Part of a small language model's weights: local attention windows.
Each number is 128 + 24 x the weight over its row's rms, rounded and kept within 0 to 255. Layers, rows and columns count from 0. The size above them is the row's rms in percent of the matrix's.

# layer 14 MLP up, 192x64, rms 0.297, rows 0-191, columns 0-31
size [104 100 108 105  90  98 111  94 105 106 117 101 107 101  98 100  98 102  95 106  94  97  94  99  98  98 106  98  93  98  99 103 106 107 101 107 113  90 101  95  92 100  93  90  95 107  93  83 100 112  97  98  99  98  97  97 105  99 107  88  88  91  99  97 103  93  89 103 105 108  96  99 102 100 111  98  97 103 107 104  91 112 107 101 105 108 104 102 101  97  93  94 102 101 103 106  90  95 103 100  98  98  93  92  93  85 105  91  96 100  91 107  99 101 105 106 106 106  99  96  98 103 107  96  95  97  99 118 100  97 101  88  92  94  88  99  98  99  97  89 100  94  96  99 108 103  99 102  91 102  89 104 118 104  94 100 107 103  89 102 105 104 100 112  96  93 104  98  98  93  99 112 113  94 114 100  98 103  99  99 105 106 100  92  99 106  87 101 106 102  88 107]
[[113 112 173 129 120 140 141 159 115 127 107 171 142 152 113 115 145 121 145 134  81 124 120 137 124  85  84 159 152 101 150 120]
 [169 132 127 168 123 145 121 137  96 129 149 144 105  85 109 135 133 134 159 112 159 124 116 178 130  93  98  85 131  94 147 143]
 [106 145 137 135  97 112 151 118  81 113 125 115  75 149 168 161 105 129 116 129 137 109 136 156 125 131 152 104 114 126 139 148]
 [151 129 125 131 124 128 116 146 123 139 115 161  86 111  77 141 128  83 117 116 150 128 138 105 161 169 123  91 126 115 134 116]
 [111 129 178 110 106 167 153 108 144 134 105 127 185 132 138 171 128 129 137 122 147 115 114  79 145 153 105 115 120 181 120 150]
 [146 105 137  87  93 153 122 110 156  85 115 113  74 140 138  86 104  92 110 137 151 130 104 128 138 161 123  98 151 182 108 144]
 [103 122  97 132 179 112 103 122 119 142 140 131 118 115 118 103 130 116  97 102 111 113 141  97 129 104 124 128 114 102 144 146]
 [139 119 107 116 156  96 166 100 143 168 111 139 125  85  97 109 132 111 100 110 154 134 108 122 117 126  97 114 161 127  85 129]
 [142  98 147 132 127 146 123 118  78 139 112 153 167 130 153 102 124 153 118 141 171 147 133 132 154 142 146  83 112 162 145 102]
 [ 80 124 114 131 121 121 143 140 138 127 173  96 117 140 123 141 150 166 128 150 106 125  89 138 156  96 119  95 143 129 119  82]
 [104 146 165 157 113 163 144 125 127 144 102 126 102 108 152 155 100 141 157 158 126 112  97 104 100  75 120 126 155  91 134 107]
 [107 134 200 128  97  86  88 130 134 124 154 129 143 148 142 132 100 128 113 123 155 158 143 167 130 108 132  98 143  86 152 135]
 [115 104  85 126 127  90 118  85 105 117  96 101 150 121 200  85 110 108 139 150 122 131 151 122 155 122 129 134 126 150 166 103]
 [132 106 145 119  89 157 160 149 130 151  73 100 122 185 141 138 111 160 188 163  92  98  94 138 160  79 124 123 120 107 139 163]
 [129 134 114 125 154 112 143 154 132 103 135 120 183 128 108 123  77 133 109 134  90 152 125 109 114 136 111 150 113 209 112  83]
 [169 167 109 129 117 122 116 142 105 135 153 115 154 160 107 145 144 103 144 113 151 155 105 144 129 192 116 127 115 129  87 162]
 [121 132 112 123 132 107 117 138 132 123 144 173 117  77 104 115 191 146 144 113  90 114 152 106 131 130 163  97 152 147 164 138]
 [150  92 147 170  87 112 159 119 115 119 189 114 123 127 150 125 110 132 128 114  66 125 116 142 142 120 152 117 138 122  96 121]
 [ 96 133 105 133 132  92 108  91 150 109 152 132 100 118 168 107 117  88 171 165 122 132 125 103 127 126 110 158 130 143 135  74]
 [ 91 142 125 113 140 138  99 102 137 120 150 131 136 162 117 164 123 183 128 155  82 115 141 148 115 138 133 107 150  63  97 115]
 [175  89 129 133 136 127 151 198 144 130 161 143 146 120 104 111 103 167  88  64 176 155  99 108 121 105 136 112 118 106 155 117]
 [162 118 140 110 168 146 121 131 159 166 162 110 148 107 160  98 146 136 128  88 140 131 113 104 132 135 136 111 112 108 128 106]
 [121 124 122 128 100 138  95 127 112 104 155 177 145 102 104 113 170 117 126 138 156 169 128 127 138 109  80 123 111 139 134 110]
 [138 118 125 123 110 186 158 151 135 114 117 157 156  78  65 127 116 122 127 115  93 101 124 106 140  89  99 118 160 135 154 123]
 [107 148 142 123 111 125 130 133 138 161 120 132 112 172 160 132 162 142 144 115 125 152 158 132 136  87  98 135 141 158 148 127]
 [137 147 121 110 177  99 152 181 139 163 123 118 167 118 125 141 140  98 135  81 101 145 101 120 113  92 118  89 132  98 112 147]
 [105 123 141 125 104 123 148 110 156 158 112 100 129 138 146 130 131 144 135  82 163 122 165 106 168  97 165 104 114 164 142 162]
 [151 114 149 194 119 129 168 132 103 107 132 108 145 138 138 126 125  90  93 106 151 109 126 122 127 147 112 137 174 130 119 136]
 [158 122 129 111 130  93 178 126 131 135 153 135  96 192 100 134 153  84 141 140 128 110 144 130 129 143  89 114 113  97 147 126]
 [126 130 126 139 155 167 140 127 130 122  71 141 104 106 150  97 137 132 152 134 138 111 163 137 124  69  97 132 130 122 131  84]
 [145 151 141 140 159 113 115 149 129 135 137 105  87 131 131  93 132  82 160 113  99 124 171 109  85 144 139 162 154 132 136 132]
 [140 115 108 170 148 187 135 120 152 124 100 113 116  95 131  69 136 150 110 108 153 140 123 132 126 116 149 122 105 128  75 150]
 [132 141 164 141 117 146 115 106 155 147 139  96 126 133 133 133 140  97 128 148 124 164 148 127 133 137 166 114 126 117 127 148]
 [109 117 119 139  97 132  81  82 140 133 117 202 107 155 178 117 139 118 135  78 136 154 156  99 146 121  97 151 130 133 123 129]
 [127 103 108 147 131 132 182 176 133 148 148 151 144 131 182 107 114 129 109 165 122 157 117 139 130 142  99 102 112 140 125 123]
 [114 101 111 107  95 148 171  77 119 124 145 123  96  94 193 160 163 149 150 145  78 134 113 118 171 125 101 132 122 125 164 139]
 [189  95 138 112 130 115 127 144  99 154 137 143 118  77 131 134 149 138 121 125 165 123 114 114 120 113 155 116 109 103 149 107]
 [122 115  84 119 134 139 118 111 130 148 146 115 129 183 140 160 143 148 161 155 140  93 129 101 114 120 103 132 159 115 118 137]
 [133 130  97 137 125 148 124  92 118 116 136 113 136 118 151 161 178 145  97 123 125 143 124  47 101 141 108 158 116 132 172 103]
 [135 138 129 145 121 127 119 139 137 180 112 125 141 150 158 121 159 170 110 132 100 145 156 148  89  87 144 136 108 132  80 124]
 [131 123 113 135 138 118  98 140 106 128 149 149 191 137 144 109 135 135  99 161  92 122 140 106 128 170 178 104 100 150 117 167]
 [134 148 149 114 152 161 120 113 109 191 105 125 174 110  96 121  98 120 125 104 146 156 153 115 135 115  97 144 129  90 157 124]
 [155 149 120 125 147 147 109 112 160 121 123 130 112 127 140  73 151  65  91 163 148 123  83 163 136 142 161 113 125 134 174 117]
 [114 127 149 151 117 104 137 158 124 143 134 116  80 115 167 155  88  96 126 170  76 152 145 144 116 164 156 142 165  99  97 118]
 [ 94 121 130 149 159 160 108 164 134 164 102 152 106 132 128 128 159 180  90 147  91 129 123 121 175 124 126 123 129  89 152 130]
 [ 84 158 107 122 177 185  81  92 123  77 125  88 130 132 136  91 120 147 129 126  99 111 118 131 148 133 110 130 133  90 114 142]
 [ 67 133 116 126 111 179 153 179 111 117 140  93 109 155 111 128 137 139  96 174 116 120 118 127 117 124 109 113 138 192 156 109]
 [167  94 143 135 140 150 172 137 128 129 158 102 153 134 129 102 134 146  99 154 104 115 119 182 115 107 150  97 138 128 113 110]
 [126 182 122 146 118 158 119 115 141 150 127 124 152  90 199 124  87 129  85 129 131 141 104 129 116  89 135 139 103 127 118 115]
 [104 135 135 111 146 111 144 142 118 131 118 116 124 142 129 145 143 149 172 148 120  96 110 172 116 115 161 106 134 148 117 138]
 [ 98 124 126 138 153 115 106 126 134 113 125 119 132 160  61 119 138 107 122 117  80  75 158 110 116 147 166 168 114 147 136 107]
 [152 132  86 106 117 109 149 145 120 125 100 123 153  89 154  96 150 156 101  94 166 128 139 103 134 177 106 157 127 125 133 137]
 [142 108 151 121 117  85 156 119 130 122 139  96 132  91 115 126 171 123 142 121 166 123 143 136 137 161 137 100 119 120 117 164]
 [ 61 156 112 131 143 107 112 117 154 138 125 113 184 129 129 152 117 140  95 116 127 157 110 110 123 144 124 145 106 123  69  97]
 [107  93 155 117 138 167 131 180 143 140 166 121  73 147  99 135 133 108 162 145 141 110 129 109 120 130 138 102 127 125 148 101]
 [130 153  89 128 111 102 182 143 114  96 118 121 114 133 152 131 112 128 167 137 110 104 122 144 168 130 114 131  98 132  98 124]
 [117 119 113 108 121 160 101 127 159 134 164 122  88 102  76 141 179 147 101 113 107 145 125 122 123 144  98 134 133  58 181 142]
 [131 139  96 114  96 149 156 127 173  97 134 138 134 148 111 128  94 144 104 115 130 111 125 166  73 103 139 129  99 115 132 140]
 [130 116 171 127 152  96 136 175 106 140 176  71 128  93 152 115  99 127 155 129 140 119 155 144 155  94 107  94 147 136 145 131]
 [113 114  95 146  90 120 118 132 101 101 148 133 146 141 191 135  78 144 111 106 134 129 107 143 183 119 136 137 118 115  91 152]
 [153 116  97 144 117 133 128 137  95 115 136 129 145  91 187 131 173 155 130 116 134 129 129 171  95 116 109 137 106 145 103 106]
 [118  90 146 104  95 136 124  92 104 133 180 116 118 171 167 132 158 147 144 115 165 141 119 104 126 126 108 166 133 145 111  85]
 [ 93 148 147 155 132 144 130 127 150 149 165 130 120 154 118 153  88 120 107 100 154 133 108 136 145 144 104 120 127 144  69 162]
 [150 101  98 109 154 111 130 101 150 153 122  82 137 123  84 137 135 147 112 140 104 157 112  89  93 151 124 111 159  95 107 113]
 [184 123 109 103 101 116 137  63 160 130 129 125 147 149 114 140 157 121 127 144 142 123 181 139 101 101 131 143 134  96 138 117]
 [ 70 150 163 156 116  90 178 154 111 155 128 115 134 134 105 117 138 134 113 104 136 106 144 176  88 109 106 161 159 177  96 140]
 [128 129 132 155 148 116 134 167 138 141 150 133  96  81 130 138 164 117 124 127 144  60 144 128 113  85 146 119 188  95 142 130]
 [129 143 170 127 145 143 113 149 130 128 137 107 100 152 119  73 100 119 111  83 152 116 143 174 122  84 126 133 137 108 116 112]
 [134 145 135 142 123 116 150 129 166 117 145 142 100 121 134  87 142 126 178 141 129 133 143 156 148 111 125 154 154 162 150  91]
 [166 158 134 109 120 177 119 135 115 112 123 113  98 120 148 100 171 128 129  98 121 113 132 115 116 120 141 179 122 154 109 102]
 [151 148 121  95 151 116 126 131 151 160 151 153  67 117 108  93 143 124 163 117 139 149 130 143 154 165 100 105 128  91 104 113]
 [133 161 123 124 160 139 105 143 152 108 124 168 130 126  95 125 123  89 113  66  97 120 166 132  90 150 128  85 103 104 132 101]
 [121  99 146 150 147 128 130  89 128 124 126 153 149 125 129 112 107 104  97 147 111 128 125 102 121 146 144 154 124 208 159 106]
 [ 88 141  98 102 148 112 116 137 124 135 126 122 142 176 158 132 120 135  79  81 132 141 116 118 176  93 114 114 158 118 144 129]
 [174 141  94 127 136 137 123 153 151 157 101 140 139 129 133 172 126 121  78 166 106 112 140  62 108  99 113 137 131 125 102 116]
 [121 111 101 121 119  96 126 134 116 152 130 143 140 124 121  87 146 143 123 154  93  99 174 134 104 157 125 166 122 158 128 124]
 [101 118 144 125 147 152 132 114 127 144 149 132 139 146 171 159 137 102 144 168 124 131 148 125  88 116 100 136 109 101 147 188]
 [131 127 114 136 110 100 137 147 151 106 163 122 123 126 113  63  97 121 137 160 183 124 113 106  92 131 124 118 101 138 178 157]
 [ 95 125 145  93 119 146  85 115 139 126 153  86 161 125  91 132 154 112 155 103 132 129 102 120 120 100 110 155 127 125 114 126]
 [143 115 125 176 137 153 133 106  87 138 140 123 105 125 121 149 102 126 105 116 156  98 137 105 149 107 101 168 119 152  96 105]
 [180 141  97 122 109 139 139 144 108 144 139 131 113 124  90 152 137 136  98 103 109 142 159 121 158 127 134  94 132 120 113 132]
 [147 115 151  83 114 118 134 154 105 114 146 113 155 148  93 139 125 140 155 116  92 139 123  90 106 126 119 104 116 100 149 122]
 [126 113 146 132 144  71 138 124 166 134 124 163 132 151 145 118 107 136 131 169 116 116 128 125 127 113 144 152 166 115 139  99]
 [103 148 138 128 128 138 119 134 160 111  90 163 150 216 128 108 113 129 128  97 163 141 132 132 100  81 126 124 146 146  99 147]
 [145 100 148 110 110  97 147 119 131 104 134 135 130 101 121 158 164 103 142 170  95 117  99 125 162 128 110 171 158 132 100 141]
 [132 145 160 133 155 116 122  95 119 140 156 108 133 117 110 120 128 144 127 169 122 119 118 107  77 177  76 129  98 127  97  98]
 [161 137 117 103  93 109 100 124 119 136 142 152  92 141 145 112 153 152 140 125 134 132 118 165 140  64 109 138 122 114 134 110]
 [135 147 128 166 150 133  93 170 150 159 157 135  89 143  98 135 122  96 118 102 120 110  93 155 112 150 129  84 120 102 108 173]
 [141 168 111 122 170 140  85  73 120 119 119 120 124 131 117 131 102 138 148 120 152  96 122 153  92 134 127 129 107  80 125 132]
 [174 120 106  97  93 143 155 123 135  95 141 149 157 126 132 115 172 163 123 116 159 118 138 118 139 102 106 159 134  93  85 122]
 [137 125  89 146 164 109 107  91 103 157  96 153  99 131  87 147 159 138 135 144 131 127 140 114 112 119 178 145 134 120 159 121]
 [103 137  74 159 149 137 124 102 133 116 137 147 129 140  84 122 175 109 136 104 184 150 179 148 140 161 148 130  95 147 133 120]
 [ 83 163 152 135 154 145  93 119 156 125 141 107 131 169 116 108 142 128 134  81 155 112 181 109 108 104 102 167 134 117 131 122]
 [139 134 140 140 132 150 143 115 180 129 109  96 155 155 141 149 147 169 154 122 117 110 129 156 125 157 122  65 146 140  89 144]
 [ 96 141 105 147 130 124 110 150 147 131 118 115 131  79 151  83 159  77  89 161 140 164 117  87 166 118 142 151 150 132 115 119]
 [133 127 120 105 114 156  91 135 171 106 149  69 104 124 122 163 130 111 114 144 142 126 155 131 110 139 145 105 121 108 157 124]
 [162 132 111 106 100 123 101  97 115 137 140 119 149 126 135 151 146 153 181 102 115 145 120  98 150 130 140 128 139  82 120 154]
 [125 143  95 123 121 122 129 169 125 100 138 102 172 117 109 145 146 135  99 132  98 145 102 144  97  97 196  95 185 134 118  92]
 [104 113 159 134 148 144 102 184  93 148 139 118 104 121 153 116 165 129 154 113 130 111  97 142 138 114 149 104 113 141 101 184]
 [140 104 113 142 121 111  94  96 142 118 143 150 117  78  97 109  81 142  62 168 123 148 110 127 113 133 111  90 117 119 133 120]
 [154 111 133  86 132 135  96 152 114 170 159 124 162 126 107 143 164 134 145  81  92 138 124  85  79 131 128 133  87 157  89 150]
 [ 94 135  94 104 115 142 118 106 148 108 140 146 134  71 158 124  89 124 105 159 140 129 144  84 111 153 129 149 102 125  90 152]
 [114 175 124 132 148 120 125 157 125 117 109 123 159 132 131 167 134  82 131 114 100 137 108 144 123 170 151  85  98 120 113 118]
 [131 135 183 121 166 142 100 122 146 126 129 167 106  81 101 115 153  99 141 155 146 109 105 131 136 158 109 172 165 126  96 106]
 [111  92 125 168 140 109 120 131 152 127 141 124 152 137  70 118 119 140 113  99 129 125 104 142 119 104 157 190 120  94  88 176]
 [ 97 114 145 116 129 137 124 144 151 136 134 133 100 135  94 104 152 129 131 145 133 137 140 126 134 114  99 138 141 117 140  83]
 [129 104  98 109 134 148 160 122 146 107 128 135 100 169 165 107 137 127 171 146 166 112 134 105 113 139 135  90 123 152 162 159]
 [143 148 141 148 160  96 127 165 123 127  94 133 100 121 139 120 144  58 105 143  71 146 114 121 169 125 144 103 142 113 138 185]
 [140 110 127 148  92 163 139 138 140 116 129  84 150 134 119  96 161 132 125 186 115 149 103 132 128 129 132 124 166 133 157  93]
 [109 131  86 137 163 116 130 176  83 136  92 125  94 131 128 137 120  89 122 123 152 138 124 143 145 143 113 105 145 119 190 138]
 [120 165 128 150  91 156 170 141 138 112 119 130 142 123 134 136 146 144 127 122 138 110 107  79 101  86 134 118  99 128 151 148]
 [ 97 122 115 119 123 174 164 105 128 128 109 110 184 132 128 135  99 110 122 153 169 155 132 129 133 147 145  87 119 106 111 115]
 [140 101 136 157  98 171 159  81 111 147 117 146  90 166 146 160 151 114 163 151  98 115 159  86 139 121 122 174 121 146 116 114]
 [129 131 137 155 105 125 136 115 144  96 123  78 133 133 133 142 120 122 137 147 138 114 156 185 123 117 137 121 139 116 129 173]
 [150 144 116 124  98 144 119 139 124 177 177 155 143 107 168 152 140 155 103 148 123 147 154 169 116 128 126 108 104 145  47 129]
 [149 101 122 180 161 114 135 132  96 131 164 122  98 136 120 101 124 128 137  99 102  99  75  99 176 168 154 142 152 127 126 130]
 [112 106 148 155 156 152 165 147 159  99 151 154 100 130 128 122  98 143  95  98 102 122 116 117 126 164 111 122 141 158 145  87]
 [145 148 128 108  95 126 146 119 118  96 133  91 117  92  92 103 125 138 151 127  89 107 117 133 133 133 152 131 123 150 127 137]
 [133 107 125 138 130 133 137 145 153 135  91 122 109 164 102 138 147  99 138 117 121 112 131 117  95 140 124 142 161 113 120 130]
 [ 99 121 119  85 121 157 133 151 141 130 167 116 138 117 124 133 126 118  81 111 104 125  99 114 150 113 127  55 152 126 108 133]
 [121 123 160 123 100  98 118 128 163 123  89  98 116 141 168 126 151 160 137 158 149 143 154 120 109  86 123 171  86 137 131  93]
 [159 153 149  95 111 145 148 147 144 123 134  88 127 138  95 173 141 143 152 118 105 107 122 138 109 134 150 104 116 120 143 138]
 [145 153 160 159 149 130 141 136 156 167 126 140 105 156 122 133 131 114  99  95 118 104  81 132 108 148 157 139 171 106 141 147]
 [133 115 123 127 174 161 126 136 113 140  81  84 129 120  81 125 153 120 162 146 108 107  94 142 151 139 108 161 148 105 154 117]
 [112 137 149 162 108  99 162  90 158 106 134 105  88 112 116 107 108 149 123 140 129 111  86 116 136 132 168 103 156 148  98  79]
 [131 157 109 146 121 128 140 141 154 125 134 137 174 107 138 147 118 139 147 136 119 167  78 138 150 134 147 147 129 127 103 168]
 [ 99 178 148 138 115 108 156 117 119 145 109 122 114 125 145 151 135 142 155 153 155 112 117 131 134 110 116  72 158 124 135 153]
 [140 129 121 130 127 145 136 140 136 161 113 129 124 114 138 154 189 143 173 136 128 139  94 153 118 114 124 110 164  75 137 125]
 [146 142 168 145 120  82 147 171 126 168 151 114 145 168 116 118 126  87 120 161 112 138 107 130 176 127 138 118 106 120 143 121]
 [136  95 166 106 140 141 149  98 125 132 165 156 130 138  94 133 120 137 146 158 153 129 118 152 154 150 134  65  82 133 106 107]
 [ 91 124 116 113 147 130 111 150  99 156  94  71 188 161 147 131 107 139 150 158  91 142 133 101 196 141 147 131 110 120 125 123]
 [136 124 119 143 128 102 138  84 105  99 149 125 185 111 158  97 101 119 141 162 137 149 117  88 132 135 134 133 111 144 108 186]
 [144 147  80 135 125 117 144 179 144 108 129 116 105 115  97  98 126 131 126 146  81 117 166 178 103 107 111 143 122  89  75 141]
 [160 122 124 143 104  91 115 175 115 150 187 153 139 123 134 157  96 158 116 164 165  93 118 146 102 123 119 107 103 149 146  90]
 [108 112 145 116 105 127 122 141 118 126 101 152 139 103 119 138 149 123 166 117 170 177 123 128 123 164 118 152 186 117 119 119]
 [163 109  93 133 115 125 140 134 102 134 152 121 171 131 106 129 132 121 130 128  94 170 138 126 138 182 140 116 116 157 146  85]
 [112 116 139 113 131 130 169  95  75 120 155 135 118 115 148 115 136 136 119 138 128 120 150 133 195  99  82 139 110 137 150 104]
 [121 161 128 129 132 156 184 150 105 124 119 103 143 151 102 140 122 147  92 118 144 100  83 101  94 132 117  94 169 126 126 135]
 [100 132  95 156  93 137 142 145 120 138 170  99  92 112 153 133 163 143 143 118 109 152 159 166 115 101 127 149  98 158 129  79]
 [100  83 109 136 126 150  61 142 129 148 132 164 148 148 129 132  93 138 148  90 133 147 181 167 107 107 124 163 123  91 115 156]
 [109 123 151 136  89 146 141 144 135 138 138 143 109 137 145 113 131 139 186 145 156 143 103 148 154 100 111 136 115  91  95 142]
 [119 114 145 144 142 162 153 114 154 153 124 130 164 156 150 133 122 109  79 154 149 151 129 112 157 118 169 138 125 122 104 122]
 [161 118 107 134 137 118 160  92 134 172 170 128 110 151 185 123  94 108 122 122 100 104 122 103 114 111  84 130 160 151 132 164]
 [160  96 152  72 115  99 113 114 152 144 181 134 175 127 164 139  79 121 109 141 133 155 147 132 123 135 151  80 156 111 127 126]
 [ 99 139 125 112  93 167 112  92 112  86 155 146 136 109 140 111 136 113  95 160 166 117 161 148 127 166 161 137 115 166 117 121]
 [147  79 118 134 104 150 132 109 122 137 119 110 106  77 113 153  74 134 132 167 144 144 115 140 131 180 128 117 128 132  70 146]
 [ 99 120 122 162 158 128 138  90 140 132 149 158 137 132 145 118 110  54  93 100 127 128 125 107 104 107 146 109 110 119 140 207]
 [115 106 162 111 171 162 149 150  83 105 135 107  95 119 155 114 107 141 140 100  98 112 106 161 116 167 131 101 134 121 101 139]
 [143  91 135 141 172 117 157 147 133 120 109 131 131 127 116 135 172 109 126 102  95 135 161 141 129 155 174  99 145 138 119 108]
 [168 153 154 118 143 148  67 169 129 147 147 115 131 126  72 110 169 110  91 115 110 115 111 122 147 154 142 146 140 129 121 123]
 [ 92 129 138 153 111 132  78 163 150 124 118 116 101 157 151 120 129 122  95 164 174 133 166 114 139 137 134  96 119 128  85 150]
 [104 125 107  92 139 122 146 111 105 115 170 130 138 118 121 187 142 138 132 101  91 128 111 147 116 144 131  87 118 145 152 131]
 [125 137 118 152 117 158 113 176 107 111  99 127 155  90 151 105 123 166  84 158  87 120 132 145 140 161 127 160 144 142 132 111]
 [163 128 137 167 109 139 148 198 121  95 108 107 123 152 110  96 132 126 151 122 123 118 169 115  98 141 162 107 111 135 139 120]
 [106 116 144 125 130 112  96 132 152 133 135 112 114 154 146 133 114 123 127 144 101 166 103  93 186 126 142 112 140 107 120 141]
 [112 137 126  84 156 116 140 116 149 148 145  85 162 110  77 153 101 164 119 124 105 160 123  91 137 120 142 142 138 116 106 102]
 [102 124 129 108 156 134 138 124 135 143 144 117 100 107 133 112 131 104 140 136 144 137 135 136 140 181  93  94 127 145  83 156]
 [112 105 152 131  69 131 143 121 150 115 116 159 151 141 155 117 117 179 149 110 158 120 150  90 118  84 127 172 140  86 126 130]
 [165 119  98 120 153 116 141 146 132 111 138 114 123 100 199  78 126 110 174 150 120 120 114 100 111 150 108 130 147 180 155 101]
 [124 141 104 167 142 136 145 168 119 136 121 153 127  68 130 143 108 144 112 143 160 130 162 167  97 111 144 105 135 109 112 110]
 [184 161 155 117 105 118  97 118 132 130 110 116 179 113 115 113 124 144 121 129 134 137  69 118 121 147  89 132 140 135 153 174]
 [138 119 149 149  87 148 144  74 114 140 140 131 105 141 155 122 162 143 113 168 162 106 103  93 120 103 134 136 130 132 175 106]
 [140 113 154 127 124 138  91 158 114 122 142 120 130 146 156 117 163 128 143 122 144 112 119 125 156 195 154 123 109 139 130  95]
 [127 118 137 148 144 106  77 146 131 113 124 144 114 127 119 159 132 119 113 137 153 106 135 134 137 135 169 105 131 106 145 123]
 [136 140 113 116  95 140  88  93 116 132 118 147 123 111 138 119 148 113 164  97 119 112  99 126 138 167 135 116 189 106 160 123]
 [130 182 115 155 105  94 100 118 128 114 113 132 142 170 157 190 136 162  99 138 163 112 127 127 113  76 122 121 126  72 170 151]
 [163 144 101 115 180  90 169 104 126 150 161  92 108 120 113 121 142 122 105 123 150  93 114 121 163 113 130 138 149 141 141 130]
 [151 136 140 115 136 131 156  92 146 119 110 146 124 149  82 183 137 150 146 136 180 158  78  68 135 102 129 120 114 136  83 117]
 [162 161 121 144 114  79 163 132 116 100 153 111 126 156 147  96 125 143 130 136 133 120  47 126 144 134 161 132 114  94 128 144]
 [115 142 149 141 130 104  82  99  95  97 125 158  94  96 119 118 118 139 147 125 127 130 106  82 119 191 154  74 131 104 126 117]
 [137 133 131 125 144 137 126 114 131 147 135 130 117 130 138 119 125 121 117  97 104 126 133 160 140 113 152 121 196  82 148 106]
 [112  96 145 114 120 165 109 169  98 139 126 135 100 122 102 163 149  95 173 143 101 113 148 128 125 149 133  85 156 133 105 121]
 [145 156 109 133 126 122 127 150 120 107 133 137  85 100 124  99 129  90 108 146  81  82 134 145 193 136 177  89 138 147 148 151]
 [111 138 149  98  90 152 112  74 136 130 141 109 167 153 117 132 109 147 166 122 131 117 144 131 108 130 123 163 133 119 144 116]
 [144 147 164 109 164 131 145 136 155 129  96 145 129 125 128 125  79 146 161 113 132 131 112  85 145 147  98 125 117 145 118 126]
 [188 141 143  90 126 109 122 101 104 131 148 108 106 149 157 123 138  88 147 115 110 134 132 142 123  84 130 161 144 139 136 155]
 [109 120 104 127 166 126 135 142 120 101 108 133 150  78 137 108 162 100 108 127 157 139 104 103 140 137  95 113 100 151 120 161]
 [133  98 111 111 174 128 134 119 102 130 153 131 142 160 147  91 173 138 105 114  90 128 141 106  93  82 138 168 150 151 163 122]
 [113 118 132 180  85 143 120 166 151 108 162  88 124 135 131 141 110 128 133 122 118 132 125 145 118 135 113  81 142 101  80 107]
 [179 119 106 133 126 158 111 121 130 113 113 144 118 117  91 135 162 110  82  97 120  77 158 114 118 141 107  90 122 113  98 119]
 [ 99 122  92 137 188 125 130 139 110 132 129  88 139 105 102 109 127 124 142 121 113 133 147 149 129 130 148 128 128  64 149 147]
 [188  92 117 102 162 128 113 142  98 131 130 120 117 124 179 160  80 138  95 122 173 152 128 169 134  96 124 126 117 110 117 136]
 [158 142 114 116  99  97 124 148 125 122 120 123 114 116 146 126 111 102 169  85 163 123 117 150 133 138 135 164 114 128 145 173]
 [158 143 122 145  60  90 129 100 103 125 102 175 113 122 170 154 134 117 154 129 111 143 125 148 145  94 122  99 115 113 159 162]
 [128 117 133 100  81 141 163 110 145 129 121 147 110 155 163 146 161 137 129 115 125  96 118  99 138 131 144 122 174 142 164 122]
 [114 160 108 151 143 183 125 139 157 118  99 146 152  94 149 131 137 119 148 105 114  95 111 141  94 133  90 122 102 117 110 138]
 [115  97 120 160 160 133 131 152 111  95 133 137 132 166 111 149 117  95 155 130 158 128 154 126 154 137 137  91 101 111 129  94]
 [168 125 100 120 186 124 121 110 103 161 162 117 134 156 135  97 104 146 116 113 130 127 111 147 113 137  79 102 161 130 114 143]
 [119 122 150 137 102 131 114 119 118 130 120 157 140 111 182 143  81 112 145 165 143 145 144  92 125 118 108 201 109 130  69 148]
 [ 92 102 177 104 138 105 118 134 126 130 146 149 129 107 128 119 123 141  79 152 145 129 132 105  81 165 154  65 131 127 128 157]
 [165  99 131 119 156 133  97 134 147  79 152 154 130 137 134 142  81 128  81 120 136 108 133 137  94 126 162 124 114 118 123 106]
 [ 73  97 134 115 170  84 128  91 133 159 147 111 142 142 134 163 124 121 142 108 137 131  68 128 126 161 133  89 145 133 102 123]]